config.yaml
n_layer: 16
d_model: 128
n_head: 4
n_kv_head: 1
head_dim: 32
d_mlp: 320
vocab_size: 1024
activation: "swiglu"
norm: "rmsnorm"
norm_place: "pre"
norm_eps: 1e-06
positions: "rope"
rope_base: 10000.0
rope_fraction: 0.25
qk_norm: true
attn_scale: 0.177
bias: "none"
tie_embeddings: false
parallel_block: false
init: "trunc"
init_std_qkv: 0.0442
init_std_o: 0.0
init_std_up: 0.0442
init_std_down: 0.0
optimizer: "soap_variant"
lr: 0.0082
beta1: 0.95
beta2: 0.98
weight_decay: 0.0
lr_head: 0.00861
warmup_steps: 107
schedule: "wsd"
decay_fraction: 0.592
decay_shape: "cos"
final_lr_fraction: 0.1
batch_tokens: 32768
seq_len: 256
doc_mask: false
z_loss: 0.0001
train_tokens: 135800000
steps: 4145
dataset: "wikipedia_en"
Each number is 50 + 10 x the weight over the matrix's rms, rounded and kept within 0 to 99. Layers, rows and columns count from 0.

# layer 5 attention output, 128x128, rms 0.362, rows 0-42, columns 64-95
53 63 60 44 56 52 46 56 51 30 61 55 50 49 58 56 56 31 50 59 55 47 56 36 56 36 60 54 50 54 62 51
43 57 45 57 62 48 32 56 46 46 61 46 32 56 33 64 60 39 57 49 48 67 44 49 53 46 40 33 37 62 58 49
45 62 55 43 43 41 64 39 56 47 49 51 51 61 45 50 60 56 58 46 50 45 49 48 37 43 59 48 61 59 51 53
58 54 55 54 64 41 56 53 48 56 68 59 53 63 51 69 44 57 44 54 46 37 41 51 68 58 45 60 68 56 48 38
48 60 41 41 43 50 65 47 43 60 44 53 36 55 56 38 54 48 37 53 32 48 32 39 44 43 48 49 47 70 50 62
48 34 54 54 22 35 59 46 50 71 57 59 41 50 56 60 59 53 48 52 40 59 55 56 51 39 49 47 27 53 60 55
48 53 38 57 51 36 43 51 57 64 34 56 57 58 32 51 58 42 34 63 54 61 45 53 51 37 52 59 47 44 58 40
54 60 56 50 37 60 44 41 57 55 52 52 55 56 30 48 43 46 66 56 41 47 52 62 49 54 52 44 51 67 22 48
66 39 59 57 50 52 57 48 55 58 47 73 55 40 59 69 49 55 56 67 66 43 69 53 63 48 56 50 50 21 42 37
61 47 51 65 72 48 28 37 66 48 61 53 51 35 47 47 49 46 56 65 50 55 51 45 65 55 58 50 54 30 45 39
62 59 70 54 49 80 51 48 59 39 56 50 64 51 56 55 55 41 62 60 60 49 45 59 66 50 41 45 56 51 56 55
46 46 38 59 53 27 50 72 47 51 56 44 38 42 52 67 51 33 53 59 51 45 50 56 52 42 48 42 62 78 39 51
62 47 34 41 40 47 52 47 67 39 57 39 45 48 53 47 44 31 43 61 54 43 43 43 42 49 46 34 55 54 51 47
56 68 50 45 53 39 42 61 41 54 49 57 68 51 48 61 56 43 31 43 56 71 42 37 47 42 61 55 51 57 46 48
49 62 44 41 46 39 64 58 48 54 60 29 38 51 47 55 47 50 37 44 49 62 35 56 46 58 37 45 53 50 54 56
48 42 50 47 40 38 57 55 62 55 37 35 50 51 41 50 42 54 56 38 46 51 62 54 39 56 52 54 62 36 65 59
53 57 53 55 56 62 44 38 53 41 58 51 69 67 53 49 62 49 57 65 51 43 55 46 51 62 59 64 48 62 40 49
59 54 48 45 46 43 43 64 50 54 62 44 44 59 41 48 56 51 50 65 52 30 52 34 52 45 41 49 49 41 63 37
55 48 62 65 43 29 75 41 69 53 31 38 54 30 68 44 55 56 41 39 33 69 32 54 41 48 51 50 48 40 47 43
57 44 48 50 57 52 53 63 43 44 50 63 46 35 60 49 58 54 58 60 73 47 56 51 61 43 55 41 36 53 44 45
57 41 33 50 75 39 44 54 35 50 61 50 53 50 25 42 56 49 71 52 69 43 49 32 46 40 49 45 51 45 58 74
72 48 55 45 55 48 52 57 48 48 47 56 50 62 42 35 55 38 72 51 50 45 54 44 57 51 60 49 52 58 45 55
64 48 55 52 60 70 38 49 43 46 74 48 50 58 42 63 53 40 67 70 61 39 68 48 60 50 47 53 54 58 49 37
60 46 41 37 51 53 62 34 38 46 58 32 51 38 55 48 46 40 52 48 47 55 41 55 45 51 40 52 72 49 37 45
49 45 58 47 44 44 51 57 61 57 49 51 33 55 57 51 37 58 46 45 45 57 61 47 52 48 37 43 45 48 54 58
60 47 65 62 59 52 51 42 51 42 65 60 55 46 52 51 52 42 64 52 59 47 43 44 50 36 52 46 44 49 54 47
41 51 56 46 42 37 42 60 49 55 55 47 51 47 45 44 54 72 41 52 49 52 56 51 61 58 42 49 61 58 39 54
23 44 41 61 53 67 36 36 32 56 55 58 71 51 48 57 57 49 60 44 53 40 60 38 65 49 56 37 39 28 45 59
59 44 62 44 60 53 48 46 55 44 75 36 72 68 51 46 33 55 53 53 60 50 56 44 59 49 58 53 46 47 56 57
46 32 57 43 63 57 38 48 55 47 65 61 65 58 54 51 47 53 41 38 67 55 52 46 42 36 33 50 79 52 53 52
62 39 43 54 52 49 56 44 45 37 54 66 46 52 39 45 45 55 42 43 50 71 49 43 54 59 56 50 40 26 38 52
49 49 51 34 39 55 64 41 55 55 38 58 43 34 63 51 48 55 47 40 51 53 44 47 36 50 55 57 51 69 49 66
58 49 53 41 32 30 47 67 65 41 45 32 46 52 50 63 53 63 42 42 53 54 54 56 52 58 53 63 51 65 42 43
63 58 41 64 39 55 34 42 55 40 44 47 49 46 51 58 59 44 55 59 44 51 54 50 48 43 49 41 45 42 49 53
54 64 33 51 68 48 39 54 40 47 52 25 40 50 39 31 45 53 35 45 49 63 61 59 51 51 41 35 42 60 54 61
58 38 48 44 42 59 40 43 39 59 67 74 54 39 59 54 67 37 64 46 58 52 49 46 62 38 49 61 52 54 53 52
64 53 53 59 62 73 45 75 54 46 45 49 41 53 49 60 31 62 41 51 43 51 47 50 56 44 66 41 17 54 33 48
52 40 30 73 46 60 58 65 57 63 64 54 45 60 27 48 61 58 58 74 61 40 53 49 56 56 49 33 44 38 59 50
34 39 41 51 47 50 50 60 51 50 41 45 55 54 52 55 60 67 44 52 52 50 36 46 51 49 48 45 45 42 51 66
56 47 38 52 47 51 50 45 51 53 53 39 56 55 56 40 69 52 28 40 52 62 40 49 45 53 57 47 49 53 49 51
45 57 51 60 43 56 62 50 48 50 48 40 52 59 41 35 63 58 72 30 50 61 47 43 51 59 55 33 45 53 29 52
46 60 35 73 38 48 39 52 54 48 37 49 59 55 48 42 51 54 52 53 56 40 41 38 54 44 44 44 49 46 33 49
50 66 51 50 33 55 52 45 36 39 53 59 61 64 62 23 53 57 59 44 46 52 46 57 45 32 47 57 33 70 52 47